From a checkpoint of a small transformer trained on Wikipedia: untied embeddings.
Each number is 128 + 32 x the weight over its row's rms, rounded and kept within 0 to 255. Layers, rows and columns count from 0. The size above them is the row's rms in percent of the matrix's.

# layer 12 MLP up, 1344x512, rms 0.0356, rows 555-563, columns 256-383
size [102 100 100 105  99 102 107 101 100]
[[156 173 149 128 134 160 127 131 181 130 121 164 104 180  79 142 136  66 135 151 155  78 111 118  92 174  62 154 113 158 164 110 142 145 116 121 150 130 126 179 128 146 138 183 215 142  74 117 103 137 162 106 134 182 118 131 115 146 177 123 142 135 107 135 151  81 131 140 119 167  75  93  78 131 134 112 116 173  73 137 118 153 145 121 107 124  93 147 123  92 102  47 116 174 127 114  73 128 133 111 144 153 162 180 134 164 140 130 113 116 119  93  61 153 210 167 182 143 163 174 125 159  56 163 119 102  95 141]
 [153 184  97 122 142 107 157 141  94 125 158 160 104 116 109 138 127 120 159 114 151 125 117  71 152 113 183 136  90 176 117 128 184 150 114 114 101 181  78 187 171  92 163 146 160 117 147 110 167  85 114 123 146 174 148 115 138 141 154 140  80 148 146 131 150  91 144 125 163 106  86 167 108 134 101 124 125 167 174 128 178 119 115 140 169 127 110 158 145  71 118 106  73  93 144 157 129 111 137 137 158 172 115 162 115  74 132 127 148 148 145 113 144 152 184 142 180 168  91 145 176 115 115 120 135 155  85  64]
 [150 149 135 129 148 180 180 121 172 147 115 183 114 154 155  99 178  70 140  60  97  64  88 129 128 126  65 107 121 162 111 129 142 123 121  97 102 188  60  76 123 125 133 122 115 111 124 155 131  89 122 114 116 138 105 106 156  86 139 143 130 120 102 178 130 107 122 177  62 165  97 154 110 155 134 153  84 148 108 125 105 172 112  72 161  96  85 225 140 150 127  93 194 149 115 101  51 155 117 144 143  82 122 159 116  85 139  70  58 140 100 158  75 185 114  75 113 141 124 114 162 109 111  43  94 173 142 165]
 [135 156 105  98 120 137 166 131 111 202  97 103 157 141 130 137 113  99 148  72  79  85 169 138 151 129 118 167  96 109  74  92 128 159 174 115 116 143 102 141 222 108 172 165 107 173 134 137 159 117 110 122 130 113 105 143 123 111  84 128 135 124 169 126 142 108 112 132 123 144 144 202 166  74 137 176 100  95 148  84  77 165 144 102  98 147 120 188 145  87 186 149 185 173  86 101  67 144  99 132 168 124 141 120 139 131 156 124 110 155 167 148 127 142  92  89 117  99 119 126  90 146 168 181 144 170 220  91]
 [117 111  71 142 154 116  71 160 135 138  65 159  60 166 197 123 139 139  67 111 148 138  97 120 178 139 138  81 170 115 156 144 149  90 211 143 103 144  70 119 176 114 146 138 212 127 153 110 137 132 129 115 113 113 111 122  97 121 184 130 124 161  81 174 153 103  99 167 155 190 116 107 114 160 141 149 129  80  98  85 138 135  89 100 130 144  95 136 127 130 180 138 166 162 160 102 120 133 136 160  89 155 108 117  84 131 104 104 126  82 169  80 107 156 155 112  89 182 153 177 137 160 122 176 160  92 164 152]
 [ 57 177 118 159 120 113 120 105  97 132 191 148 120  81 122 122  84  97 142 117 142 125  94  82  92 111 140 141  69  67 155 142  84 121  90 131 139  78 135 142  61 115 136 135 150 139 153  82 138 110  80 112 160 132  98  85 139 121  83 181  51  83 101  99 129 123  80  56 127  83 158 133 122 106 112 136 137 128  87 117 129 141 102 162 136 191  99 100 115  98 103 121 190 142 114 118 101 193 143 136 162 178  53 147 121  75 132 137 163  83 135 151 177 130 155 122 187 133 105 129 125 146 118  73 207 139 139 165]
 [134 125 135 110 129  88  68 135  95 201 105 168  97 112 168 172 155 145 129 162 171  99  75  65 129 122 108 156  94 143 101 180 119 119 127 111 159  87 102 176 184 108 114  77 113  81 103 129 150 103  72 110 106  96 102 147  66 133 108 131 118 119 147  95 132 145  76 107 115 166 117 132 117  68 139 122 148 153  94 108 144 167 164 162 169 141 154  76  99  94 102  57  71 146 104 130 135 127  88  94 146 155 162 117 189 118 157 124 116 135 178 133 146 133  70 130 135  81 125 104 141 141 115 123 182  81 137 124]
 [165 123  90 154 117  76 182 146 127 102 110 179  87  99 131 167  83  97 109 117 148 153 159 145 152 105  31 135 142 164 165 176  84 149 133 151 104 162  71 128 162 163  94 122 104 170 151 183  84 115  90 151 170 132 113 100  95 140 165 152 111 142 167  95 139 104 118 125 150 177 178 127 141 137 140 136 148 133 107 140 135 133 134  85 157 104 148 182  99 132 139 139  54 174 160 155 164 134 130 129 182  96  98  96 127 197 173  74 135  88 171 118 123 134 153 127 180 147 191  85 143 170 116  82 146  97 124 141]
 [152 170 127 181 122 133 174 162 133 171 106 165 176 138 183 116  61 133  84 119 126 127 140 101  78  74  84 146 131  59 141 160 157 128 139 164 185 149 158  95 196 140 122 117  80 133  78 139  88  62 162 103 135 109 129  84 126  53 167 117 130 130 108 146  93 118  95 163 117 109 108 140 116 160  86 144 116  95 153  94 103  56 111 149  90 140 140 169 197  96 171 117 147 137 124 124  87 157 131  58 153 105 151 127 134 110 101  99 124 100 134 117 115  64 149 158 116 128 101 199 146 135 121  89 140 110 145 114]]
# layer 12 MLP down (transposed), 1344x512, rms 0.0334, rows 555-562, columns 256-383
size [103  98  96 104 100 105 108 102]
[[126  88 107 145 132 177 119 140 129  97 124 130 156 112  90 146  81 120 149  67 163 104 129 147 166 144 177  55 124  97 128 118 129 130  72 188 141 169  95 156 155 246  79 165 156 144 255 190 155 139  99 131 137 144 114 103 119 189 151 142 108 151  94 103 137 159  93 141 107 122 128  76 163 131 135 151 118 159 102 185 144 153 185 152 167 104 128 151 132 151 142 119 148 119 112  93 130  91 154 106 104 140 112 128 115 157 128  87 147 158 181  80 125 164 150 157 141 169 104 159 183 128 129 125 128 125  88 147]
 [125 162 158 108 110 142 148 130 142 152 102 161 129 156 182 177 133 112 216 154 114 150 109 149 142 143 174 126  89 153 153 110 137 150 100 153 132 154 104 161  70 154 108 168  94 145 193  93 136 136 115 120 100 185 141 123 121 147 140  83  98 150 139 144 133 102 144 157  91 132  60 128 135 122  97  96 110 131 144 198 157 116  89 184 142 158 100  93  54 147 111 168 109 147 124 158 122 164 125 150  64 125 125 167 112 159  77 103 142  72 165 162 122 138  37  48 108  99  92 128 106 109 148 133 119 124  95  61]
 [113 114 135  86 100 109 118 146 121 173 149 127 107  98  85 157 204 169 115  87  71 138  96 104 151 106 170 123  82  99 135 119 137 115 169 155  85 122 181 161 131 191  96 171 132 110  71 144 159 101  49  81 183 173  99 148 123 146 144 100 137 137 154 144 162 101  71 119 173 113  91 129 144  68 130 117 157 155 110 152 143 122 125 155 131 182 111 126  70 180 116 126 158 139 122 138  81 136 157 123  91 125  86 142 123 101 150 150 107 163 130 154 142  62 183 170  90 108  75 100 120  87  86 131 100 137 132 133]
 [126  95 116  71 105 127 133 127 152  16  88 144 115  94 164 138 160 174 178 112  95 107 148 117 135 155 181 115 113 123  72 117 136 131 127 161 118 127 149 121  90 150 107 138 110 115  69 127 154 112 177 117 120 140 111 189  97 121  74 137 133  81 252 108 155 117 149 159 163 181  84 150 121  77  67 107 157 137 147 110 147 132 116 180 133  85 118 116 122 105  88 130  63 116 104  91  71 114 114 125 132 175 119  94 118 155 128 112  65 104 145 102 140 129  75 131 157 136 144 124 161 144 154  83 106  76  92 165]
 [ 96 124 126 153 157 132 147  52  72 145 103 114 156 112 112 147 148 100 114 133 110  50 168  69 133 110 148 177 177 142 126  85  97 185 151 138 144 130 131 105 192 113  96 154  99 116 220  92 154  53  66 107 191 158  32 143 113 122  99 188 180 180 130 138 149  98 130 126  89  52 206 146 138 123 133 111 117 133 164 169  92 143 107 182 116 135 146 108 167 114 168 100 160 151 120 154 130  81 141  69  84 129 132  88 187 121 119 151 142 189 111 100 154 137 111 129 171  86 165  84 130 107 168 124 113 143 150 195]
 [187 160 174 132 159 143 128 124 156 124 174 181 156 144  60 101  75 119 117 126 142  94 128 141 138  90 124 102 184 164 119 139 137 150 127 149 111 159 121  88 124  23 101 114 174 157 210 129 100 127 133 126  81 103 100 138  91 142 126 150 131 103 129 123 128 150 140 105  97 131 156  88 157  73 112 155 159  89  84 118 120 135 126 193 133 178 148 107 124 120 145 170  94 181 129 143 132 130 157  92 154 125 122 104  52 150  92 117 117 136 110 144 141  96 109 182 153 176  93 142  91 104 108 168 127 113  99 175]
 [158  85 143 118 200 140  79 129 107 200 108 163 151 103 105 137 112 155 179 150 175  72 169 135 127 133  84 129 135 157  90 184 109 134 132 141 110 132 161 105 124 255 137  76 140 127  50 115 132 118 124 173  92  86 175 123 157 169 125 153 155 172 111 101 155 197 142 156  99 171 159 112 104 133 119 132 131 151 148 117 105 105  89 147 116 162 122 111 136 150 143  94 117 120 137 134 140  96  83  99 134 160 107 112 140 132 128 168 107 127 155 198 170 118 115 202 182 141 147 149 109 118 107 152 173 131 131 167]
 [133 136 172 171  57 162 121 131 152 130  92 198 101  84 185 187  90 163 126 144 133 169  91 115  94 113 103 102 178  95 102  92  84 116 115 199 110  82 128 113 147 239 180 155 123  96  30 117 112  95 107 126  97 162 143 165 185  98  85 122 104 159 169 141 181 123 113  69 200 137 128  72  88  88  94 138 113 146  82 150  77 119 132 111 154 131  93 113 145 149 147 138 163 109  91 117 108  94 137 125 127 145 136  90 146  78 121 114 114 179 137  75 116 152 154 133 165 125 152 126 105 142 128 129 130  84 137 141]]
# layer 12 MLP gate, 1344x512, rms 0.0339, rows 556-563, columns 256-383
size [103 100 106 102 101 105 101 103]
[[148 138 126  91 111 106 112 148  92  88 166 151  67 149 132  97 112 119 122  62 120 128 128 143 117 116  55 104 127 132 122  55  80 111 122 146 115 128 103 118 158 110 189 128 144 111 128  90 122 142 109 120 112 131 141 109 106 103 102 133 133 114 158 180 128 105 130  89 192 111 141 142 123 102 158 122 115 168  91 142 164 119 153 107 178  72 172 101 134 121 134 142 122 135 153  91 122 111 123  91  89 153 114 136 141 164 131  75 163 157 193 162 174 130  80 168 117 117 106 171 154 135 129 109 180 152 144 184]
 [182 130  66 156 103 136 152 131 137  96 133 142 101 142 194 125 169 159 136 167  79  52  95 130 136 136 158 100 116 103 117 139 130 115 125 155  91 166 182 129 135  96 104 151 102  76 116  72 142 145 111 135 179 177 121 148  88 165 139 153 181 186 133 129 129 147 167 110 142 149 159 118 166 115 106 144 166  85 105 108 119 120 143 128 143  62 129 139 133 134  42 107 100  95  56 126 121 178 182 116  93  72  81 156 150  72 137  80 100 126 129 101 199 165  88 156 115 143  93  89 110 123  69  50 121 156 160 140]
 [158 150 194 134 162  96 145 125 136 131  97 132  92 128 174 142 113 156 127 110 207 110 140 109 105  94 137 166 158 114 128 110 158 177 114 131 168 169 127 176 156 132 189 145 152 128 195 148 116 173  95 116 144 163 174 123 102  97 154 128 115 161  92  76 150 134 152 172  92 113 176 123  87 139 124  95 120 167 142 128 127 141 110 126 112 106 151 154 111 178  61 163 107 139 106 115 134 140 141 133 109 185  98 114  97 100 162 108 132 140 145  87  77 123  51 152 149 188 130 141  87 116 100 142 137 185 128 134]
 [121 141  99  77  85 153 144 165 139 122 149 126  65 143 131 104 123 163 108 173  97 120 145 105 121 174 119  73 137 149 116  98 160 108 108 122 122 124  37 115  81  93  96 180 122 165 189  87 103 169 204  98 168 114  59  80 133 156 184  98 137 106 154  77 123 116  59  67 104 119 107 137  94 105  95  97 103 123 112 120 113 120  87 131 144  93 166 110 164 202 165  98 129 132 152  89 136 165 162  77 145 149 133  62 148 137 130 125 136 166 118 125 148  77 146 147 129 108 149 125  44 122  99 140  86  86 148 165]
 [104  88 104 166 113 127  87 181  89 158 138 132 145 145  78 121 159 147 133 166 146 151 128  80 151 124  81 162 145  99 163  95 176  72 106 118 121 116 127 149 123 137 122 116 135 188 136 187  98 122 158 107 157 131 197  81 155 183 131 131  76 128 128 132 185 156 107 108 137 123  83 120 135  44  71 124  98 190  94 174  79 135 126 115 161 173  74 167 145  85 130 126 148 146 121 101 130 132 117 132 130 141 144  96 119 163 198 173 155 198 130 182 171 148 143 153 182 183 152  93 128 126 115 124 130 170 108 135]
 [135  73  96 147  80 137 162 109 171 118 110 137  87 132 156 125 158  78 119 164  83 111 166  94 131 157 119 111 116 132 139 155 176 101 127  72 182 166 185 177 107 104 119 149  64 126 178 157  96 112 128 173 101 123 146  95  99 100 122 137 133 113 154 158 125 135 171 133  44 144 141 105 131 160 143 130 140 122 113 116 101 116 167 117 139 136 110 163 198 150 121 109 160  91 144 173 157 109 147  63 119 129 170 110 160 187 173 152 218 100 158 122 110 138 171 148 190 129  55 123 127 113 111 121 116 159 161  98]
 [126  93 156 149 146  58 160 116 137 112  38 181 116 179 118 102 173 135  91  84 165 109 215  54  88 118 109 190 110 118 132 134 138 156 160 101  99 129 121 165 168 114  93 129 181  76 167  62  57 153 114 118 161 120 209 156 151 192  58  86 221 132  84 107 173 121 113 140 108  92 140 100  64 143 151 146 110 179  78 155  83 116 151  61  93 192  76 136 131 129  72 117 153 154 112 147 159  96 106 110 148 190 153 105 132 174 149 132 157 140 183 143 147 139  88 136 120  87 106 150 132 135  56 161 167 135 136  83]
 [158 108 185 173  46 179 129 159 139  77 112 161 131 131 128 139 155  98 225 149 149 169 163 130 124 163 133  89 107 134 109 133 109  85 191 121 158 127 208  91 125 139  99 121 195 114 155 154  85 102 126  83 106 134  83 159  25 189  83 142 107 189  56 145 107 139 153 101 157 146 139 146 163 151 151 150 107 104 127 170 103 131 153  89 109 121 110 176 136 147  99 137 154 176 159  88  92  97 163 122 134 119 135  86 122 108 121 137 144 122  51 167  55 138 164 153 158 174 115 103  91 107 138  63 106 157 105  84]]